From a checkpoint of a small transformer trained on Wikipedia.
Size: 8 layers, width 320, 2 heads of 64, MLP 1280 ReLU, vocabulary 11971.
Architecture: LayerNorm before each block, tied embeddings.
Training: a variant of Muon for these matrices, 247M tokens, 8508 steps.
Each number is 128 + 24 x the weight over its row's rms, rounded and kept within 0 to 255. Layers, rows and columns count from 0. Numbers have three digits each. The size before them is the row's rms in percent of the matrix's.

# layer 3 MLP down (transposed), 1280x320, rms 0.0347, rows 256-299, columns 0-159
128:155108120125105130140133147135129120085105114155112099158099118142141143113121123118166164130151176094156126107147129131111134141107129147113141127105142099148155121133126183127127154133151113149156084141137126108101159108155148113176114120153099139095160136168165055146124118118160095121120091149095108146135114096104118127137116121133132145143166123089122154121129193124140118153158138129157165143110113128094133139140128133148109115118150143161112129137169109124172177152156128
099:137123104120126114133136137110151138120160129138097153137132080172153079135148125139073116141142121121056124143162132201101139166146121087109135149140133138110113087163128145143109086180155124165112117168128138090101146129121167146073151127122090127134145136157120127119146135148132096114144126108093113134136110160114139124090131118176126107098138119063159139132144084131125173103152110117125127164167137143137134130133131167122168148170105145143153096103192136147154130140105163
102:148087104130126106108126134143106096111129143127100143159151127108089161150113150161136147147140114106106115099117143126141132151124150136106164129121120135163124120136112138117098139089153112118135137109153183141137148109156174138151110118143106151124144129111118092096115146115156114179099094140125112176098125110156145109131133133089145145110127140121093105154129060108097103166126119179106146088130123124141091134148122125124120121145138114159120139151141106100127087097113141
096:121123113117102123093172158099145135156116133141152129077124126104120137136124142079116125150150108137160198119121118155111125124135083173113103129147164173106125114088118133146139169144130154103129137164151124183108103175149096176135129135094192099162091156145151093084104123124133137122116114126127086091099117125128120114116133110127162131143087128117142146153111137122132085131107116173108076174105147106069114141134124117120147151169168134132116137138110115146129166094154137
092:141123157106154090143129105165061101142142106119102080122135172129116114136149170146150119157116179130148130153106143116122128166138169132093169138104119150122140153181103119157081146090156086086119120133107113109153135127157117161144104138119136104125116124142122135126147076149107188165127142087142109179200136104159125153121101165117115114124121148127129112152162116112128139116100047085119072125131144122124140104118138108143112127133138100140130107127103140151089120103130152
102:135125090151132147116147122109124081114146113142127085154182168136127126141130135143140150142129107069126132114146136131086151113137094128087135145096119099081092091140119139103082109083140098166169175134127158111112099143148119103122074115110126149133153145122150132146129126133113116097151152148126152146122123085154132123110158133182152096134121139127126098116119132112105099174108134099153090117164132105148127089100110146123106109113110121116107132146096152127126150127148135
092:113121106068139131084109135153110122181134112156149150142146166164149168126149150097150145106121132151150106138105125143145107125091141134100125154119149094148148101144124127099107118095077106115154134130150148132149149162149142148145144147182135112141109138124145142080130119090122151103126150136142136140150092153141126134120156109088095144133138137160126098145109105138123078148131124124118182132091103151125137126126105131144136126073142175140136165142125149129111081130111106
091:105110121100138142110127136116145065155156126147091183102104143157170171137144142135108102102101075166138173138127095192114144120085142114139098108134119179080157169132136136130108096131168136126133132122135108145106138146135142153086118125137135106150122132095150132140104141159143155144154138097148080139171157073109147168121134111130172128121145160095083104186115097164095155144140153134149120157136124140142105151117161127140125125115139161103120122115131146154124176121094104
120:145106128149136128124137127150132111117113163129132109170133107127141100132128103084137122186126087170150134124107135167119130096151143132155182128105121147131097137105124144089126141081093175131096142119115132178160135092110143122148150106155119139097158109101121155136151104155095119112110116168111109140129150110102138154107169133106126138136186131106106164123137091129127131129116140138135135142148104167101174114137123129144130105122141166106156145117121129119088067120128121
092:119125109102142133109138097124147101099158165103130111079167130159124111164116144115111137132120180125098203134187109123149129115132117107100098154077145135151114104138108096135154119125119106148134165134111121166109149109156076084101066136129114141207090129105123128157138113150129138109115150148127141094112135121132128093134146135092090104108122129149104141106168149148129128130066132135139119067141146124110118143132127150160099091152157160154112132122111127142071146080125122
114:124151119131158132154166135117168114128130084170124112130118150142119159124138159114165126137131124117154122152144111121132165170154140118134128119137153122133096119121133139132144168151134157143156141169114124162123161104125154137151095123110125111140106158081116110169123124163140077107056102153140106129157112096160163158109082185137095122114148136077161174106124111083149120122108150114127150127114094116121081132101059125084125125092118098126114083140128121129147121120138107
103:111142125131160143124109138117160147144133136134127170134133103134137175140123147089123138087158154127119124142158139126173130115158126127088121091100118119071100133121141100148142122115117136147162158138157150114087170118085106166145158088168084104118115177139126145114117111128149152113135110088152178140127088134129116109144113124153098136099121140170128159177123116107106150106161130146146149123099115168139127121159126124094096130125112052068120165141148130100124143167137107
107:130105165143130131110143140164121148115141120144102137137147122127119102153150147125118142126139093129157099099151185095160153123143132077177104100071092112140149103097140124106107155121152092139109152126164117146153117133146141126137115113133161115130154104123137123088114095146146129143136096131157139110116110121123174154171148129113145092135155171133164118165121141095117159130099149109180139134139167129099091095095133095164162141123101114135089109096122104136104157151119129
098:111139132121125125108093110118104138159119139161083100095148113117119113085118146141184113125142171121118149137076130116114162168114056089177098155113135107126138108120108142142103153157166111130107096109098135106118112124164133135154159165141131103140116121143127095147143129095158154125138117154167134136127137149167147160147059128120153143148097121115126163122117099134110127128168159136150110118155122114143075122087105135167127141112081141155100108141096160154110130108139148
098:112143173126097113128171110116123147135134129133127118098141125106115101138140139113101147134059111123177123201126148097145139146137089114130142166123145156114132138107066162123134115128145118116096121182082100113134153104139113113136138079151146112125164113133118103079116177105134130159174112116149142128138126157133152097102152111136143112104108137114111178104134094097118141135159138147168143117147080136153114147114108118126153142131138158115120175131131095120172143103125140
095:134112123151131129116130121140151136139162076121123143095162187124107151116135127124103139127134131151136154108147128157120108090099123093132144117164092127135178145118118108080140117162083148144152110106148123151128121127142097133107087104073112098125095165135111113113182121137137101164126124119109108156151148092113124110192101150115143123189105093100136157144154126150101156110177100141152134125113095115093078184114150141075145141121153105094132135131134107131158130160152082
104:151113158145132100142122121124161125127202136147099105139142164109141128149154140150123113121119148118117144134112141134152105106103135095111114115149151113105126131106141112113160140113119134113124156129106153144146126120104134106140102115113121114127136093117137144129121164142149133142120093173128080103115157135125102083103123143119124082154160088103143135113140111179142121168190134137147142142098126121087109135052115106117145085135107148136091111172094129176094147131138119
095:103124128163153106152129085106114122120103126141109173095168172146141103119102073095180147091142089113166136170138120112127130128100157116117120112120131125137153175101088103140120127124135112178153122145164174143166139132084159130125143120170150142119090149127137142107101095065102109107142165141153128130156121127096133126126105104114153102113072103169124140152156139126159158162125132118090145135158109114129168100145154112122050117116133100157175133102140101112128162135097104
096:138108154091119111142121142150093158126120157121165132114146172156149111171111100128125137115109122171158122133095110119162102129160139132084127101110180147126112097105124148140123140125110111098079143170196138135106138116100125120167166155119099133121132137158073124089154157169101134081120139065140119124116101136123170121129148115134165135137135139108143124120103113107173085145088106141113117135143104090108124157134142161119113187119156133103101147133088123113123110124088186
099:137107131105110153155109121112112124135113156086122103118140153134136114149132156113106142176107116105145116128161168121127184070183126093118147158140130107154079164154122109134139184126123108132141124154146142103135130102166123153113099094126080147091133113086105138139125111133120127128150138147115128101136110140159106103098107146175114114150126113110130143086140099123137159158159112119177134152127123135122164125134159121131143125153070111100141173140101126155111130065152127
098:131150124131140109057138094140111082085121151117166151093148154126130119134170137135147142149119119151124147166127137108152133187108118112119146132163081152151129110161106105125134141153173092107162079140114099099129102147142127146153128128141103140121129143126112145086143163155126112159121137134117121130111108137139113140110116107121108129142122137113102138084145135127155115107155118084135091100124125121094139120108086136131175140096150130156162092102102145152150149146151110
137:139172107136117155148148111093094147157133151116155108142170113126148126104153160147142139095115126137162137129131125128135154162112128103097113145109138133153119138152112125134130123053149108159170095149112138121163140134146117158161144119161153093153129111087144107102148140161090155098130116125137134194123111139155093144119144100117152153133154150095086128115134077136157157108104106109136123102152159098153132131136139150128140126129140122113121097116121135064097099149175092
106:145150094128109122100121124105156129141129140132136129102115117111085120157081156145192141105085105149097117109128150163147088139147117139157153078128102147112112170081134125130134105110130153141146145105103141134106154127149126141151111140102134147160115103098129158115105129191127111151161126102151142114155135148097114153135124094134157085141125121085123128149123121111114160067150102168150104140176116091123096108118123141132169155127087143120122111113117085093141123131147121
094:174148123120152131141093157141158146103078158166104097149122079121097160123150088102112138126189124123144141135125139114120120104115159177149145127126129170144164105139108167115118089142153129114147120094136138172111070127129115106158116092149140144095159170095142106145134160133093154108115147119109109123104157147124143084141121123112132159106107134180119160147131141081136150128124119100149130129121159096134145134085126132108125106131121167102141131139142123132155091128104106
092:122144133152154093141129153153117137106119147180147111112161131119127076111081109105112100105142129110125109141113101108107124151128099133122137103121147163137126156118159132118102100118116116132138133160159144132190157146126154139128128171138140188098139147129111098086133164124115126123128151136123150115159137149144118111128172078138158081165135104183105119142198120116148148118104107127109112124150112107117152137094156101162133121109122146162129148104157123115124112104150100
084:115147086118108140152110133156132129078112130121127132129145123126127149161153128136125141119128136138110124099109135098098140116124126175120153163147116120122143162088146119107123129103115103114158135142117144169160100078074119094133150103132168135151124118155148129136142128091133122118155094139139145112157131070073104087127086147135178116139113132151114158132138151112183141173133126099096099126084122096122077068077097111188112131097111106109152118173115143130106151136140136
096:129062115123080143099091151153136149136132139123151126155130191135146137109106154132107161085131155128143152120122155165158103142103101131152152143130088139147102109104095144135151068146172135146145081107129151122120137104100118175126120141118081117149116137089155130143136216115109148104138117105145107116112125095181155133146136115131141094132100101129105130128134109119140093164131122135111127109162142110135119127110125128139131117118160111088161154172125180117142073118161122
128:146130106113134142118135129162100081146118139104135132114113089087160158162125114134107117095099112109114122182113129140108134112081155123114117100146134144157165116149157179124135151113130111143137111125105122138106143122139188110120130119160111122117134087131099162110126111123135075127143126108122154131145096136139108141129091165125122131125138159101156074102101124125119102118136111089122104089065156120154131152137128131176117176161077130101141108142147098156148121143135125
098:118093130139155135163100120117077146123161104140132121130167143127131162140090164107114143170086130093102143097146152114143117161195120139135116136158133101102115153130111114158136119161141120110152118133131104113121075142120148154125123139084123131167098130110122110109137128097093093134101145150150136147099146142184144179173081151132132135112103104183163156085139140124117146080137083172139123092099131143128141123143146116117124141159125133136093105091168139135179097120159137
100:103121175071143107153107105109161096085127117157140164123130122126075114118097140135125110103117127103133129143117133131122115136113140144126127064135137138133095129140116099172138169140140126108135146100128158148180099088120121107147132134116180112115145164122125128131124122128143156142149140130099122109168133129132167154106140137092110132112130081094103119135141121125146083137154110168125142121150076094134142149179144129129107111141122076168121121176118095136102098071127111
111:117178108127129115118115137134149147080131129131086128113149078128106141114133136131144089125105091111086124139163150133136097131165188152129100109176161151127116196088181135161137099157109151112078154095173110112157142111108101129119131153121174119122120145139093139136094139124099121157151154114134128097140134095107129189105148141104131108150110089143099125152125094120120171103146053147108172156120120130120126111147139132142097101141157117113102109132133125156118117137119111
099:123107105119133156125110155131118185109117138138148147162171137102118070120113122144115124090119155119164136149116087119131154130058143142150103105159119109140167101140104112092118155105134128165148126133121091164107114160106109181169137127118066114120124139122128136180121159123133183120157125137092146121075122132148042134104149122117137126140117138119142122153141094126152147078163132075135161136109163133124155131105151110102141138113126091150158159180142156147172090154128130
096:111136127119168149124108124094142120100130173089131100109120096122129123118106140127091136124091173116110122113149118101112112116099172112088139131096157107098130079067146114135151154139115092126098115099114126142097175113112163123119130122105144096134135077144115098127149110135177163129136130141087140149091153107116163075112121146160060107153110134117141150147127124172118162091133111133132120100141172121177150137164117141158109155125148117198104088125122097165117114096130160
102:140121130083162119126108128108111087130107135141099111116190157114128121162090086128121128147139162138108125143102117112129175141142125125110105124107167124140175135130108138128155146110059119127167110153163128129133112125120126140150145119098146128146139144108119115156147088120120142159114115132131148139130126146127168088121096120098150138128118071153129134101099112156125091124102128164118150152141119117106135170154180103115104124124147130143107139139118090140104173114085177
104:078154128154127105114117158159123098136126108103132112162143096099111161137102108133170092115099175111137125129126109101118106121120113113163166115152145125188096100100115135099131116148147155088141140123072137158137141129141147130127176164041150113124184100152159128158164127158122106163129132112136116091097126141161146071154127137133084156135119120141099104124151149102130077177117116131183142118121174136105154091191135138118156155155124123095121111126129123138103091096124149
087:152123136109103116147130132164149135110119101095138135115131120133121090114130109101138144142096141144119109119100133132138105155129094088118139134126106115106094139131097124148133151100134175087089096150101091146156142136216110163118133117105110175141105139124163139118162108099116165144076076076124070145107165129117110114115101080106132099092151127116148120114119124114131151122122126131115153163092089152168146113155112147146125106129138151158144128149119127092107129171128130
098:120138109154165135077123119116143144110110147114109119105168104159110116104106149151115123091098092140110123104115110111138170151085092094112142161089117100194125139100150136120177090105086150155095102145104096135085165135128098124106128184124113148091165097137135164142171164124122107134130133138131116137102110092138104117090117134111131103189110127118144099134149109110149116186150130197109157108141113104186121114146115078138110117099182133123097141178121139152141158160072130
112:080117077117171139171100123117147108118157153119151124136114105122153177130166124141122161108112144119135128110140122116119104110148103125167091084161122103139105129129156155116127141134118127130146133170095188176115100136120118103134109153118110150152112147135130121154174161138136125097122108170155123112140115112105055154091107113103124141128124117102135106116137182150118156145129091127071160153130142102126130135142124184084150117126094134120119108125096174135116151143134134
105:147146146114095091069098128154120151139073125124184132135120127109152077124158160090157118123122122157085119149134112098158131136092180138119090138120093104103164117116135145127111094128125102129111114086137117188142108121129144147132131160126186123095122142102143115107101108154126162163061121140187118093122136127115115127131131052105159098115116144169129109133116133151127122131163124094142146103136143154129121161092094136173129169108103126174132134169140099136110157114123120
095:158155156145132122112116098138101137121105118151125156186158143139117132060108147081138149123132077103105120160137120116109141154143127196120127133159161139166134140163124110123105101112118133082134098125125161153119123102094138109135098117126143142110148111139154096171130104147147128099134154116143108109158115137120134114172137091173115133133139083131182142127178130105133099102138131123150116105128134118096107145127134085161122171122179105108138122125134139176194116115129106
098:128138150075134144158126147138118126090151154110086169142125153099122112139086172157113096146132103140127141115146119171068164137178126106118150141152151126135116118106113111146118131122111141125133133074164158090126132109149132146151112127171119139148141065162154116158135102091099128142115183136111148113129118139164143157102124143135100119167151119124123100109161171118130104179097093109181136146107115114077175171134131092138078163115101144114143092142173133118170129123187122
093:139099108117123164119113128141118179116147123094143164086108129112118139128130105131185149105124141080095110114150158120125112117080174126144144129135121095131143125125131129111110134101139115141136112186160136100145136147154090179123107143144133134092184085126156113150122156132101170103149139118135101102145119135130112112134107073147138114119094116127136127116123153175115090152116142143111133156150163126110152094141105108173110125088159127121102127136114110122092128128119157
085:143137092096112131135142103178121166133131176127132091161171130152089185156102156119162096090154133145133153105149140105140088099147078117151125120150104140125127122110138148113102131094123177123174125120101157069124094160135105129146134105124138158104133115107138122148127145119089130110179140132125117088129189170139179133123148139110179136126111113167116091135105125135111132156109119152076089124086138142133110134126136106154140109147085080137114125131186109144113105147094154
114:143128134139172100127130129159106101120151148136167064092098176149124153155123163133138151082133137085161113093124129106133159120135120143119121142137122082126098135175183130136124165094147134089125146117152098128122153116084106137165103095115159117150132136131124132128149132102163091146099121129153140129117095090110132087140163145156145097153093104124121125137111125117127153144158108129107162158135118147133142101176047138099140147082122127149172148144138112142122099139147125
# layer 3 MLP up, 1280x320, rms 0.143, rows 257-300, columns 0-159
094:122110105120078124096162064060107126137079156145100104118103142098155180133114164121135147180120112121139132128098112113140135147148095136115112152113149142131152125086172122106130141095160111150118113127145126088132073128088071159121117134117158075125078182116095122146164131146107130138155153148090115139085122108129114136133155108105132163121132140094157134162122099111137128120130141138162110079141136139091127125128131096142151124130115107116092158118147125143166094152148165
104:069141150126120082166121104115146181140145127104149161134125141123118119110159100125121120101152115141141129116073135090051093167121128128141128124111180117134151133129109112131158100157093130137112141132148116124158175107104140132125106118168152152145142117163119112140170116127152108150104097135149160149161148144135129122108143154158116166111134113092141140156153144128078112141122134135163093114132142095161130121112120126138098198126107094106112109116079128099114128175137107
100:155092132123167159106135139146144111150115122138126102128139103161132151152142098142145132161162124156118136125124111095137138140122148158158149114144117131125171122135170173157165130088085102103103168121159133123157134123145135142137088099119137115104127143128146147112133130175146113129123145103108125146111070176122143123105108139081126191115141127121116127170117119126087144104123116152168126122143118128111163132172209145107088126136161104086119112110151106130153162104109167
082:078155149107104155120128096113142139151133076116143144124098132096149131113092131125113130122149110187117140104131141120141135154156131136109111113111144057143116102111127183127137103151091165107135105146138116143169181157131118106166134130135140163164157091123152112145132162130139117099102118138103121088114101208125113115135139125110130121143090118107114113106124104122163108169132176140146127167163141114165102149119117063169129111139144128112113106123110129154165103140118117
104:126125125134127103164095140171145140148140117083097114134092075096129153140128083120128111113119138152122095130099161132157061113121156146154145115142136105115128173128135125140168134145144107158089100066149108094125125097113119111112166128104122110101113128165126125150126110106114181101134124141143152127127121148145134082122116114129122161103137119060112133121115130079145127093128125089138191111146134165106130155104145174119137141109196134146117159137149100127120107151135160
094:123121115164101086121099113160144123083134126081095111086124104123122172129097114118156132129088085127114143178120134145116103131123161135158104130110168142060194135085150113113137136128165169122127120119142105133090108141144111113146129109114109135124135144159135101104088114125134135137132141100147127134138122138129129097145148107109142117104114137092154139111161114131171131102137104166160102129152154136196115145137114136124142109142123117139100147151136109126114069133118145
106:125111154111115134172174096108145130144132167131155097115131110104142100150119167122151129134127097140126173128126099123146140117111139140157113123154129133135152138094153122161156146106145066109087132111107116169123149175160112064081136119100158126137123103136152128116111132165124148127105123095136127139118108131159109140126138129115142133186112086118132107150148107104139128092095163065142090111120177137109077156114124110094125138148148094152161153147128132130133128085165112
113:121129097083140112129096136109118147129128139123098118124113126121177087120089132117087101119134102170148123145155166128088127165121190126117138128112103136139079121150147092135129164148131099154116137092127076148132142115106107138148128159139157117147109146125166113160104107114106084088133152121078132147142098119131130157111128112135115158143140114080132132115109189134143106077126132132113134148127140076106110189131146104122136110145148134135118139158130126151161148099128102
095:141158146143095109086130130180113146118123134150161108134100145136137178088130142141123123157146144123135102156107132105107133129120092131095137076141170125122132090124083159127106156112148165169173128119151119100128149087113111107119096148153087147086088154124124127130127114121096151122152120124110171120129140168122142202109113140106128145148116133098136132135135124139130115129119128142109086159122145111160172150099074118129116110077113175148116121134138136117123174118101102
111:135163099153124140113145126127145148152156124120146174100139143152115130144119123119155133127132173129141171141111146106139108126116136097152113132079119151126117137091130130125105153107114148118117132106118094160127089108144149132130125175099166099122079162122161133104131133107135129106150100184125156137122150123051147135130147163132083103106145129151132161096151096094183117136120085182123077098116081123126108115090157136141132118140094130084112148119138088129133154154127110
101:113150090097130106100119159157100169104125141110108144133103168155114106155124103138124083140130126114085108100153097120086098163122144131167107118108126109082112131137129146114136148155159117109118122157140137132127101135126139105134111151122149145143121122124144129147086145124154100185129133098066102158108116123154167115156134110115154118141117169119107149045115092117168113165095123111119132153112123148120123141136183151113100090129124142097178151140141131103085166133105108
113:108144144103140104088108133147157130127113104121120107144160119104166109105107114150164129143146130142141137113133138107165147152118144152189159141100134113163169120150082147128110193136101136128119144122071111080138135097156139132162135124086103173183152129141136134094119118099112128100129140125124127175125130157153118070170115159123115121151119133096133165135107085139096149128094120103098123114152131129155114135155156147126121084127174134158125121114157157105142149088112126
106:071143134078133116100133122161148109146150151114119149121127139144175152139103127115088140142131114135129125133126116116116190180112154128147134152095100116160162111116147152119082115151117110164125137150152118130124123080131139140047157175153109070151128139133127122141117123114147131125123153138099148132118095170104110132138105170114182147144128120118095128135098115128135124113126118124119114138070132135110104173092166121165140101150143139107157102126125154120111074117134105
103:141140126096088135149107156087132122126167126109140103125138161124135137162138095138141137151142146127142137127112160086112155111138135120101148163127140134152128111147126109146128108164140131140074117155085153147177084120115130161143142076137146120145145110144114143127100119127098154130088140148146143128147126098113126169116148127100091149106114115099125120143102163121140166118149174122115136082124153149151100133128105138146136124163148150091141130130151082133082160139109155
098:120114165112157076142121117143108164132122116136150123083094131146119109146103138139145144148158114156119111140103104116150113146123155078128126134166140170138091143121178112119145092112119112119112129147120114114117159170155133153145117133102137131142147143144097119081113148133145088126127131121161115132096121145157130128099160119137107106099157146121174132143106195138143101141103085173088095118119112100166096103115095142089099094169113119136139133144140113176115097129125115
103:134139132131133109125119113133148183113204156115082139130163116143152110094128154151126110101137140092118085061142131112123126146121132134130137129144169108134128118112123153079138129134159102131131132116154142151128134155114140125108128097152122125147174091115146147087131107082189104144119080140128105099130104120140138136088152165123096103119090109118167151125102107140103150111162148148097116097143118128121133126111129109078105150117164150114116140166149158107115148089155147
104:100105110112118102118139133115118121153107091115159166149102123081155124099122157129153123167133140107119115157150129130148121148117119133087138151092136149149126110106141093110113137137137159114139118096148118093154147146147160142163138155108150139114142158096105130153138095144148092123134122143068120105156109134071144121147068165092121112077160147111083155148130096138146187088157108136126126108084118121120121153127121109158134129141122132131142198146138133115145146139142135
092:152104160113159110130103111138136162149145105158098145159150110142129161052150125144118070137142135110108153117143122143121112127181181079114127134135115092165125116144083178144139099129125155102133119074107138166127136142130134130123095164125134131153119106111139128123078161105127096126155122168108105165141139140181139108108106140115136109094116141120136176137125128180102150137180107081132144119129165172143123144112136133163128099162163135125143133159127137124115103078136156
082:111123135170083130125151160134141136121148126135149128121107130125120100133117094092105134133185124121141123125139091130108171147090142121126125109130152134146149097123182162152136101138129165124141135144124115093143080123139171058091119094110144114110167131101112076117138138110144149073100093141134126137096145090141130152145144132137125105108102115118146120079115126121117145117084170116092123164130106158150115143152138112126170128134142121158154097108161115119146143164102144
093:094102104161128154104118118144131126134155135120118141115122088072150142130127116171156077134159105110158123094119137100123122122124159129165107099108136094131097080092137130134170128178086171117128162130130086125088152082108108098137137155120137113144121126147160120151102173169123135174131118126138154122160073135134153099132120156112175139080157115111088141159138153146068085133150119142064125146131061096142113109110183158124121108141173097130146129125107122107149148134148134
096:149088104101101118107149135130130121133132143113106110123099138096143142149118145085161145148115113165098084081133141153130161101124105134132171123103084096084123129099121157115108120167079175109131177103117086133112123119139087131135122092099116125138156118160105127140097121076128142140083095134150105086100120079121117137131149129101131103118129150126127092127101123133132098170122139133116145134138144123128133131145108134124138133141143144159137171168155102178173122114111154
105:157115109086091147151151138127104130171153136147127116144129138162160138135113144158134133105114127159090131115104151115097144121119088082121122149135141137117106136120120091158151134160118100094142132185186130116150139156166114121122147136114173142170083127118113117126169115134077121116087142123142135104142135080105105116157132165127096159114124148127150150118125134144127162110112153160127102109089092185143138146135145109140127125093140128091082136140096173103117142127166126
102:132140140153135123145135149123134101117115154108123075130152103143125137103115147096104134171105128107155175163140149123106122140126096103117108134145144133113090094140078133138162158158136120152146076180124130136159139137109126138102149111106166131104135092163123129129170117109147079142112096124107147123141099146136101163143095136135110122140112084111147155157124123132146143152103110110123130114124147093140139103147103126095136115120100176154076092122146149138130106142150089
115:117134086110131097125135139180164167142134119143200111131095104142154118154129143133104125133134097139116128153130112135130159120104111132111126113153123148085091127150117127115130096166064152151169140105145127122129144135149146105099160119076152161151179145116093119083153174106097076118104138122113162097123133145084129111149118132091136085142096147129105113104144124118151142110110186148103123125111120128121134145093128146112152094138116153153074137133191106137092097108149127
087:116136146099146144135115172144107134133144086183126141136103114128126160147123112134116098133097119161174083093137115110135159121128150083104154110161144101143114098125106154159126113128159121059160182093081116125115135124125151130082152145155111118120108131083114137128102151120143136120134129120132118118126156105141135156148081134191125143139111168087106116154125146125136148111139129140138118110103120102113131072112155118103205151141144191146146141090144119131102152134174148
095:160108141110128108123106079168133176182125134134113151153115095124155157125166090159041140122147175146139097121118134134133141124124106109156159113128139111100125124164144109161177130124112138130093137092148124126159118154116126147113080125098145095125106123140127098144128134163126140153114130147111114115142080104147098138094128105166098099136133142112131128126120141110113139108123130102165131122139131125155089148122105116119135126131155175150128111130096107126122137103153158
118:095116122153121133170129121166152123139130161120114121166118132114174102134113149095118155146122105145115101085107148131110117130109126172121124140144125165087116155107120147114132104128136154138130117161127086115118144111148134178108106141072135130167104153190129109135120101135152133114155165116111114181106152097173164164114091151156158110100123129126137078104131108064180107115147131126113121132119144115108150122164078109158110152083119167160119113120163116154157087150109121
090:113130128077169128161088162187128115110119156095139119159139113112137124086146136124129115130161137121177148104114106132088154166110099154112121139144175106115097113186118099122120118105124117170108180153098148109101157108115155055132117150166106083127178145107138138115104124129123134119125181111115089112076116118141172111109155107084132136150149107110161170122150133153154103119128144114140111111169130127137118103099109111119114130111143150143096139081183094114138156109146137
086:134118159171133127101138152127089141131156119139138114130109103157157161080112072119118146158091118113128157145152132134120128094145147112157168143152148085106090130085126147172168111171129114101127168116120099122114136153163132175060107089166127136136148111198196155108111159114104113127126154154156100112127156133133128089077107140146166151165106112127145137142139156120096124146107153120133140108120100152114163159120135122152127125149166138121095125128111140135135082133108145
095:112111117120112099146123117130066128132145166083062163104117124184107122146118147135146086124089112093135174140127143127143147160101123164097104148123131144136153093128134105140125107108086162158151128125128146130184143124152099105114069135099169131160127146098129129105178119145127126169115152153144091098112165130101165136112142184169102147120102133114092124131151121128172110148088123162157133103170110114104106128114088159153114141120112129091133087130102156124123144153136132
107:123134100100147141130119115123130111094110117161184100112119149138133099078109123118117127202097138128110131127127155130119161168141118093120176136130151081106111155096157164172113131129093139131085163114125135139122142096086112109170158160106159125101135148151129114108121115152123129129126143156144153123130149109101149114145153158083109163126152115141101100105121129111080150093127133142126133143115135137128117122117134123118141154103109181157116138112085127124147139116125123
091:140131139098127126136135137083134155107145066188105152164147091098123120089095137102179111146132082088128136142125151129119123145121143140140120141143116135106117171123100169147142129135141112159161099084140125123107123143101092116126100126170111139125148146103132141099125131140126117151142130081123113103130155138150099121153130136122162163131102075125116184119134116151099096122124118116094128130140111068141091155093132108098147178119133132105156140133140139140140129098109104
103:155112131147136116150116073120148171133132170163142141114121089151137164117111094117117089119142162161161097108099114113092130102094141129155148086125142157171096137150135142178116136126087105133102144148139119118111150120127156188097115090153143133165124115160171101147161110173095122156134122143137154145157103137148147161130102177122100138140141127110105149139126159143113170105145095128148090142110135148129117112138147098151140138132133086133118108109146130069089098124139139
104:124158183094146139147151138142128155127116179130123183091107150164146137127167092090137156135139145128165157113106129117129095093149115124159123112147124123117129102106125143141126085095164123140123110188090157154159108142156163148133134142118137119108111118139113126096166075119135129083112093128140103117134151112134133167171101120135126109114102129136134198112177143129140100128128130099128114163135138109135090124134160141134122108103155133118087097090103138084185101123092101
093:104135096117151113107107120076146108170135139111105102139108143179124179143166151137173089150159085118075147130109096097072147093147119123105098124122109092128122150137140094094099157129122120142138157113168116128131160134095154140113085122114153157186074125169090102092120120134157118147137149136132072138103147138135113081089132139146119125164091100116165152143155134117131152188131133145171110161088124146105143150161139135101088135094138098098162163164105131075154084121156164
122:102105095125124141098168121144101166154108123085113128118108117155115088164131173134127104150101095130102164096130149113079168121104152090101115087136120141131137084184160090131121140145120106140145132143102109140138122126128117141110131175105198145113184146098150160159151146085124130136155086133130166120108130176099135086122136170124155122181141164142146136129109131092123087132127102180162130145108101123134098117124176146156103133116139125128155113139155161141152080102141138
110:108142104115128139126131106128173173131128154094119162130176140141134146110112132146106102058116129085091140130127124165116125135128118114154126151104111138122185141139135108145134120112119101119095103104110059127154114153120068144133132139114156164133116099139174135123143125146103134111131158098159097155107139129141116105168126150131133115150110125106140124097112184098111117140137120137139111117137181126131130128123096170153109162171176140165092127112164108174134086133103124
107:173167141105130098157153175094106145130153119161120136140134095114111120089084151068094133168099172160137131126123162110106095113153132137081119128147164151075154140122129129137152141100115119133122147137122112156171135150137109120123131141150108105126138160136174133132187115160081091147106124141139091140169159114140168136130110121125135134124142113127101111120127175118161141160196130172118085152091107122129127165159137155096104131110147135120156127094130107141160163113127109
101:096122158156107157090113125119106145120138152104126121153088115087065113140137120132133082108112109122142094171157102119120147115096095122167128130190118171126137141115124132129120132099132138114116144155071145102109157114167120120127077148113134133123152132114194133086096142105073095110138113118143156102177170193090144109184112143133094121096099137121119123126148128118116087159133116140137124141119147120139136081143147155165114134108136112145110164106149106118135091101121093
095:100133130169131139149164085140103178136126143102133142137137160159138107114157129136112180115159096108147143144066118104127092177140116114150126107140114098103172134094143150126120142150163123118170113159123150145134104144117117150166146149074141156123097103108179115128162188134125154115093110152160100128102158143082116117152135094171115178134090144148144141112112145134120121139121165094130089127152089127121125088134118152133151112128138122116164113114122120111149134154083122
095:107088135127133089134157139131146089106139096134154147137152145118099097096120116111117112149096110151116087116153099092174127146152089167129116114147155103118124080146120146146162152162145171095084136114102132129135076110108154101115101104136162152169130141136100110139108127146121142141144154119120145141119154172136171107176136164115122157136089154144169164141114112117166142147109082143138095110155110144154105138094108155131128107156112106110148139094163126135137112121138107
090:098089164118113134135130111111137103131160127101066142147116151104100156127133150110155115141133114131154137132112164117097112072153123142110160116096111153123105110160102128136110095131109123173112089105133135114097124082105111122138078137150127115142140175147139144136087132137121151149145146106128099162122134107132162165141074145091123106138093107126151079127145142071106104150107090183147129114114092096099156133137162108131164103159119101120111138150142163134136137112141170
103:126146114116097110116141079077122115101128142127140108163123143125154078129168109174073084122106138129170106098108118131124144116146133108171135118166120142095106118106118144126165114130064130192154155148104131128101170147134107124107090140111144109079135125119136135141088128103113145112113114180143135147083139169138114114089157114100135165147120128109147116151141110181121086112112088147099133110162147165133142101134060144102140122106151140142153110103152110100166122140160117
102:136113116098090177144109160092135127086123129150111104157103183114124148116100127110150097102144131122084132124120090156109148126137102096141149145149134103121118167128135107137128137115079110117115178098107096112115131181096143166143147116102142159122115161159130129111101135092123148086143184136080120128156118136137135121129155158159110113141096109107061118138126140105115129147123139133121130160080165148108136146133097124141158195140119195106098104137145132125132168143145067